From a checkpoint of a small transformer trained on Wikipedia.
Training: a variant of Muon for these matrices, 5251 steps.
Each number is 128 + 32 x the weight over its row's rms, rounded and kept within 0 to 255. Layers, rows and columns count from 0. The size above them is the row's rms in percent of the matrix's.

# layer 7 attention query, 512x256, rms 0.134, rows 300-316,364-379, columns 0-63
size [ 99  94  91 100 113  97  96 105  99 100  96 102 106 101  98 103 107  95  90  90  92  94  96  94  93  97 101  94  96  94  97  97  96]
[[144 161  80 165 108 110 130 144 146 102  96 131 123  84 130 139 120  86 117  77 170 106 140 126 164  76 162 126 130 140 150 115 103 162  78 139  97 132 140  86 116 114 116 146  79 197 112  89 119  69  92  73 158  77 159 112 122 160 116  95 172 111 158 113]
 [117 190 102 145 122 172 133 210 119 156 115 107 151 135 121 138 139 127 116  83  89 133 144  56 109 149 157 101 100 200 110 132 126 125 167 180 107 187  97 147 145 117 172  77 116 152 115  83  80 131 133 115  96 128 142  66  91 136 173  46 176 140 161 169]
 [121 129 142 130 121  96 105 127  95 145  97 132 106  89 105 101  97 173 106  89 150 116 115 170 114 127 164 165 130 118 127 110 146  92 189 127 109  90  76 133  91  58 138 123 114 139 145 135 137 156 158  82 128 173 118 127 125 101  76 156  54 165 125 137]
 [159 154 106 143 117 168 216 102 106  85  62  84 132 122 112 115 119  96 153  89 198 125 170 107 126 138 127 127 126 148 101 214 127 149 118 130  81 149  77 131 151 116 156  86 155 122 130 115 111 157 153 164 142 139  71 141 173  98 165  78 108 147 175 187]
 [100 121 173  74 117 158 117 197 102  65 149  78 140 150  90 133  65 145 134 101 160 116  85  99 141 139  70 135 124  73 148 113 146 130 107  91  89  92  48 108 126  98 120 155 155 209 109 125 160 128 151 126 108 139 107 131  63 121 143 135 127 189 166  62]
 [128 107 117 137 140 125 120  77 163  38 117 114 101 102 146 182 111  99 112 122  96  88 108  79 101 143 125 142  88 122 182 130  94  47 129 163 156 149  94 121 132 119 101  97 113 153 127 123 144 175 134 146 178 161 145 138  84 148 142 125 104 134 143 166]
 [176  91 101 140 122 166 135 164 169 115 174 124  97  77  52 140 109 122 100 185 123 163 160  88  87 164 133 119 198 162 136 122  91 141 139 109 143 114 120  91 113 177 101 111 138 113 139 104 217 170 144 196 125 115 102 155 130 129 158 112 127 154 169 112]
 [104  89 107  85 196 168 159 148 179 113 126 113 121 163 197 182  96 179 146 132 159  62 116 109 152  88 115 188 135 163  98 157  69 148 130 166  96 135 136  93 158 143  78 133 123  81 140 153  53 167 129 127  86 144  56  95 122  96 102 108 133 109 223 179]
 [130 107  95 129 126 102 169 102 124 146  98  98 122  89 101 114 176 109  94 196 140 129 185 109 144 112 138  92 122 156 150 168 215 130 191 111 196 109  86 121  62 134 148 132 161 149 188 153  87 177 123 162 154 153 102 120 103 113 157 118 148 100 126 148]
 [120 140 116 144 151 148 113 146 132  75 130 139 150 171 107  98 127 159 122 126 120  43 112 151 124 149  91  86 174 126 152 144 130 115 130 143  67 169 142 165  73 119 150 128 147 112 192 109  86 103 103  77 149 181 122  87 141 124  90 140 135 139 160 107]
 [183 167 143 140 149 111  99 179 175 192  99 108 142 108  76 156 142 144 173 117  83 133 126 129 131  66 105 132 115 123 148 145 135 116 124  99 108 178 112 106 135 168 180 163 162 118 153 111 104 178 114 145 152  93 166 117 144 102 155 155 126  82 100 137]
 [126 116 132 108 143  89 110 134 117  91 108  96 162 135 145 127  89 133 126  96 108  69 121  95  91 151 143 119 123 180  64 107 124 167 127 134 142 177 105 183 115 144 128  77 146 142 161 198 160 142 135 158  88 134 194 156 123  79 112 131 109 136 192 152]
 [129 133 107  93 140 165 157 153 114 141 156  82 100 182 201 120 136  96 155 189 153  84  94 100 152 135  35  92 190  99 210 190 115 102 140 144 122 149 113  97 128 130 129 152 108  97 150 114  57 110 158 171 140 107 136 104 138 136 144 117  88  99 145 102]
 [162  69 107 118 173  48 150  72 131 159 133 127 125 124 111 149 196  91 146 182 197 135 131 198 121 120 131 157 126 131 175  80 163 160 136  95  73 100 117 123 137 138 163 161 101 137 165 121 108 147 141 111 167 124 151 132 135 190 188 156 134 133 123  98]
 [125 168  81  82  94 110 133 147  99  92 115 161 116 137 135 132 118 111 117  77 141  71  88 181 129 161 141  98 163 108 123  60  93 160 153 155 129 181 126 127 123 100 104 116 160 141 111 143 121 116 124 103 112  76 141 100 135  57 116 137 163 118  93 106]
 [156 133 165 148 102  87 106 199 161 164 155  86  84 212 144  75 157 152  78 174 114 102  96 163 143  80 151 143 175 117 153 114 147 163 121 138 131 136  84 167 149 118 142 144 153 102 111 186 114 143 142 117 160 129 129 108 106 154 164 111  65 108 140  97]
 [161 183 174 114  43 138 175 165 136 185 121 123  96 143 106 141 112 174  67 148 164 116 157 104 167 146 169 195 117 139 124 110  91 125 125 145 115  91 137 125 135 131  91  88 102 114 101 119 161  95 147 146 125 144 181 103 201 202  96  94  92 157 132  87]
 [129 171 153 120  65  97  81 125 128 113 124 127 129 101 166 126 128 105 102 108 122 111 115  71 114 140 157  92  95 100  83 127 128 110 139 183 112 136 107 117 164 175  88 105 135 154 161  83  89 141 103  75 147 140 138 143 163 141 129 147 136 133 151 216]
 [136 139 152 161 166 189 125  59 131 138 102 125 135 157 198 156  80 129 158 153 130 140 142 140 162 143 126 122 136  92 119 104 103 108 167 112 139 125  80  84 118  99  86 156 136 135 138 114 137 134  65 133 122 143 159 154  66 119 135 159 118 156 140 151]
 [ 69 119 130 142 170 149 116 144 135 188 121 165 140 147 170 127 145 145 115 128 131 189  88  85 133 116 154 100 116 120  64 148 129 150 100 148 166 138 124 158  71  86  79 169 177 155  73 168 107 141 117 153  73 175 117 129  93 127  72  51 176 180 128 121]
 [178  72 179 155 146 146 100 113 105 145 129  82 158 188  96 139  97 132  78 102 104 123 133 136 160 142 141 120 201 125 237 162 115 134 138 124  85 141  78 106 225 131 125  93 161  73 108 128 129 184 176 109  87 105 108 123 129 117 186  97 100 144 128 168]
 [ 47  95 131 136  61  85 132 124 206  95 151 196 165 159  58 134 162 124 143 145 144 141  89  99 162 111 175 193 165  86  90 151 125 152 172  86  92 143 121  81 170 126  98  93 108 147  70 159 139 115 202 156 125 142 146 108 171 105 139 138 187 107 156 124]
 [135 148 109 130 152 134  73 130 191  88 123 144 126 119 120 154  94 108  64 111 163 164 152 153  92 139 161 109 182 160 109 129 113  99 101  86  99 110 118 104 157 137  97 130 172 115  99 141 111 100 107  92 135 100 104  83 146 105 108 100 163  82 114 181]
 [123 186 134 122  68 111 113 109  87 131 141 128  70 101  84 133 112 100 110  35 157 120 124 124  87  95 152 107  89  93 164 149 113 140 110 137 136  88 150 128 146 130  78  98 158 127 130 131 147 106  72 169 165 133 167 135 110 136 120 141 106 100 163 167]
 [ 64 132 125 120 176 171  68 103 164 132 153  89 135  98 147 121 115 126 147 137 172 170 191 120 144 107 142 131 121 141 103 126  89 213 131 199 114 175 114 131 145 153 125 147  70 125 124 129 122 140 146 172 204 149 126 146 164 129 116 105  75 110 181  86]
 [103 170 100 125  75  86  79 133 121 134  90  85 184  82 109 141 116 141 130 131 112 143  99 146 158  97 142  89 133  71 132 175 130 115 174  69 165 132  83 164 117 101 144 117 153 144 119 147 136 139 121 127 146 119 122 134 140  87  82 146  98  90  62 133]
 [144 111 174 152 136  98 137 145  87  94 131 111  97 149  85 132  72 165 138  85 150  77 164 128 160 177 170 103 130 195 136 148 143  68 117 164 131 174 167 107 120  97 186 107  85 161 107 182  88 101 113 122  69  73 166 117 114 132 148 129 174 134 137 177]
 [114 104 166 147 175 106 184 166 196  87 130  77 120 145 141 107 163 132 102 120  29 127 125 116 104  96 157  43 138  82 105 154 125 126 135 117 148  99  34  96 130  52 139 126 144 128 187 105 186 158 147 132 128 156 107 140 140 121 119  84 122  84 136 128]
 [144 115 158 104 123  77 146  56  97 139 128 133 127 152 144 110 111 116  69 106 116 178 144 150 123 156 121 134 104 189 171 181 155 118  89  77 141 118 110 157 158 134 142 146 159 111 121 145 117 111 150 169  93  98 146  58  96 155 115  93 156 114  93 156]
 [165  98 189 123  93 122 156 122 126 121 127 102 106 123 115 115  97 188 120  63 119 126 125  45 150 116 160  53 150  98  98 151 215 150 135 132 144 170 166 124 115 128 135 101 120  97 146 150 123 142 115 102 169 158 101 191 138 127 135 161 135 140 150  72]
 [164  85 123 125 116 119 173  89  91 106 157 142 142 102 180  91 136 127 132 128 144 114 114  97 107 125  62  76 171 128 143 105 126 141 136 156 110  97 164 158 152 168 159 140  80  86 102 103 163 151 136 169 153 150 114 165 136 134 146 109 125 177 104 100]
 [ 73 102 130 150  88 114 143  91 124  94 157 152  76 132 141 161 110 140 141 198 147  97 160 167 121 109 119 163  83 174 141 126 113  95 146 100 126  90  69 115 156 113 111  92 105 136 151 112 115 144  85 132 191 126  90 173  71 140  98  81  88 138  88 188]
 [ 89 118 119 132 179 172 121 131 153 118 176 150 162 128 140 123 106 149  63 177 165 150  94 143  92 143 101 157 158 126 120 112 150 140  96 149 139 161 153  50 138 168 112  60 216 105 115  87 118 173 115 104 172 120 111 163 138 176 128  95  93 170 146  98]]
# layer 7 attention key, 256x256, rms 0.13, rows 172-187, columns 0-63
size [ 94  93  90  95  98  95  93  96  98  98  93  98  96  97  93  97]
[[150 126 130 142 106 116  69  90 136 131 115 160  63 102 129 128 122  95  78 163 145 107 158  62 107  88  85 167 143  96 138 127 174 164 120 111 130 131 123 158 129  86 208 149 143 125 131 137 149 120  92 171 201 111  79 121 122  60 138 110 105 121  89 182]
 [148 188  59  73 132 116 134 143 108  84 116 113  95 104 106  80 160 135 127 122 127  84 116 113 120  91 125  60  88 135 134 146 150 156  99 113 129 119 209 144  98 142  91 112 136 106 125 153  97 100 145 141 133  91 151 106 119 173  98 124 153 146 138  82]
 [143 147 123 140 127 180 144  90  79 153 168 102 137 105  91  70 121  95 137 152 176 101  84 156 171 134  97 172 120  55 155 160 129 149 131 128 111  51 114 109 108  92 117 129 113 147 152 104 154 110  40 184 184 110 125 101  83 152 138 121 102  80 179  81]
 [ 95 124 189 159 156 115 102 143  88 251 112  84  98 138 117 130 138 147 114 146  91  79 162 136  93  67 112 162 139 149 121 116 104 154 104 141 129 127 178 178 137 125 152 158 121  99 152 131  80 193 138 125 134 105 117 109 141 170 147 164  94 129 114  99]
 [133 105  58 121 189 167 129 152  55 138 137 114 156 111 103  79 122  90 123 132  49  79  94  89 148  69 134 107  59 131 116 154 138 115 127 144 120 169 178 159 176 209 105  41 157 131 154  92  79  79 114 139 142  96 171 118 105 107 115  93  99 114 118 145]
 [128 139 152 195  81 115 131 190 106 130 164 126 126  91 146 138 141 152 100 136 112 145 161 130 152 127 135 160 144 137 135 138 135 140 161 176 180 140  90 140 118 127 168 145 134 116 100  85 125 128 139 192 171 123 131 145  83 116  89 145 154 138 154 115]
 [ 92 145 119 125 117 192 114 161  96  96 158 113 153 116 132 108 155  60  73 158 164  86 118 101 126 157 151 135  90  96 122 178 107 102  96 120 132 143 147 111 112 178 126 118 207 153  67 112  78 121 157  85 149 114 117 122 113 106 138 159 107  85  98 142]
 [136 169 143  71 111 135  89 134 134 192 146 130  79 166 145 175 150  93  74 118  87 120 196 200 186  51 115 151 126 138 126 119 189 150  85 151 126 115  99 107 103 118 113  90 160 116 116 120  92 103 107 155  93 117 103 162 154  61 135 129 159 151 193 109]
 [141  99  49 134 147 167 130 167 191 143 106 115 131 120 105 143 144 118 126 153 148 138  94 155 137 126 156 137 105 123  96 127 113 192 103 135  96 128 150  94 157 114 179 113  86 133 167 128  87 129 160 157 156  92 167  94 121 125 158 135 162 115  91 133]
 [119 129 105 115 152 142 114 157 152  61 152 180 108 124 148 154 187 160 146 166 158 154 127 117 155 150 106  78 127  77 143 131 174 115 141  72 105  95 119 145 108 182 126 108  81  92 141 170 165 195 159  76 115 116 120 137 130 149 114 137  90 131 145 110]
 [140 164 108 177 185 125 131  98 118 186 122 186  81 102 165 112  72 157 100 127 180 156 190 173  91 174 153  97 101 119  79 112 122  87 122 142  40 103  92 110 188  94 120 139 153  98  80 144 103  99 108 101 127 118 100  99 146 113 168 146 146 121 186 100]
 [196 132 149  84  68 193  61 104 131 136 110  79 127 146  95 137 103 176 120 114 158 126 113 115 197 115 143 135  78 158 107 143 115 111 124 111 147 114 154 124 129 192 120 133  82 175 148 114  90 173 156 134 151 140  93 111 116 153  73 166 141 187 117 128]
 [115 150  94 171 127 129 109 165 124 127 152 136 122 129 115 142 114  99  84  83 107 200 112 116 111 102 137 166 179 135 137 107 119 117 118 156 101 184 162 112  83 134 154 152 132  93 157 155  97 157  76  88 120 155 153 145 145 138  99 110 132 186  95  83]
 [136 147 151 150 135 124 145 100 183 158 151 171 139 182 126 140 149 145 142 162 108 178 126 112 194 157 163  94 173 180 123  78 170 133 144  64 115 126 151 157 171 104 178 175 162 133 113 127 180 160 109 128 157  98 181 100 161 131 159 122  98  54 115 103]
 [ 83 162 135 118 166 116 109 113  82 139 113 118 131 127  63 124  84 131 146 122 116 116 130 110 138 101 146  86 128 180  69 176 214 121 144 145 119  70 121  80 113 126  80 112 129 143 131 144 100 128 120 123  95 194 135 101 166 163 135 107 112 150 139 101]
 [156 134 150 160 134 103 190 151 152 115 180 144  82 155 130 116 114 109 108 154  53 132 111 111  80  83  96 132 145 115 114 119 119 179 127 176 103 110  63 142 125 144 104 175  57 112  98 127 119 134  78 111 122 174  65 144 141 175  94 141  75 132  86  97]]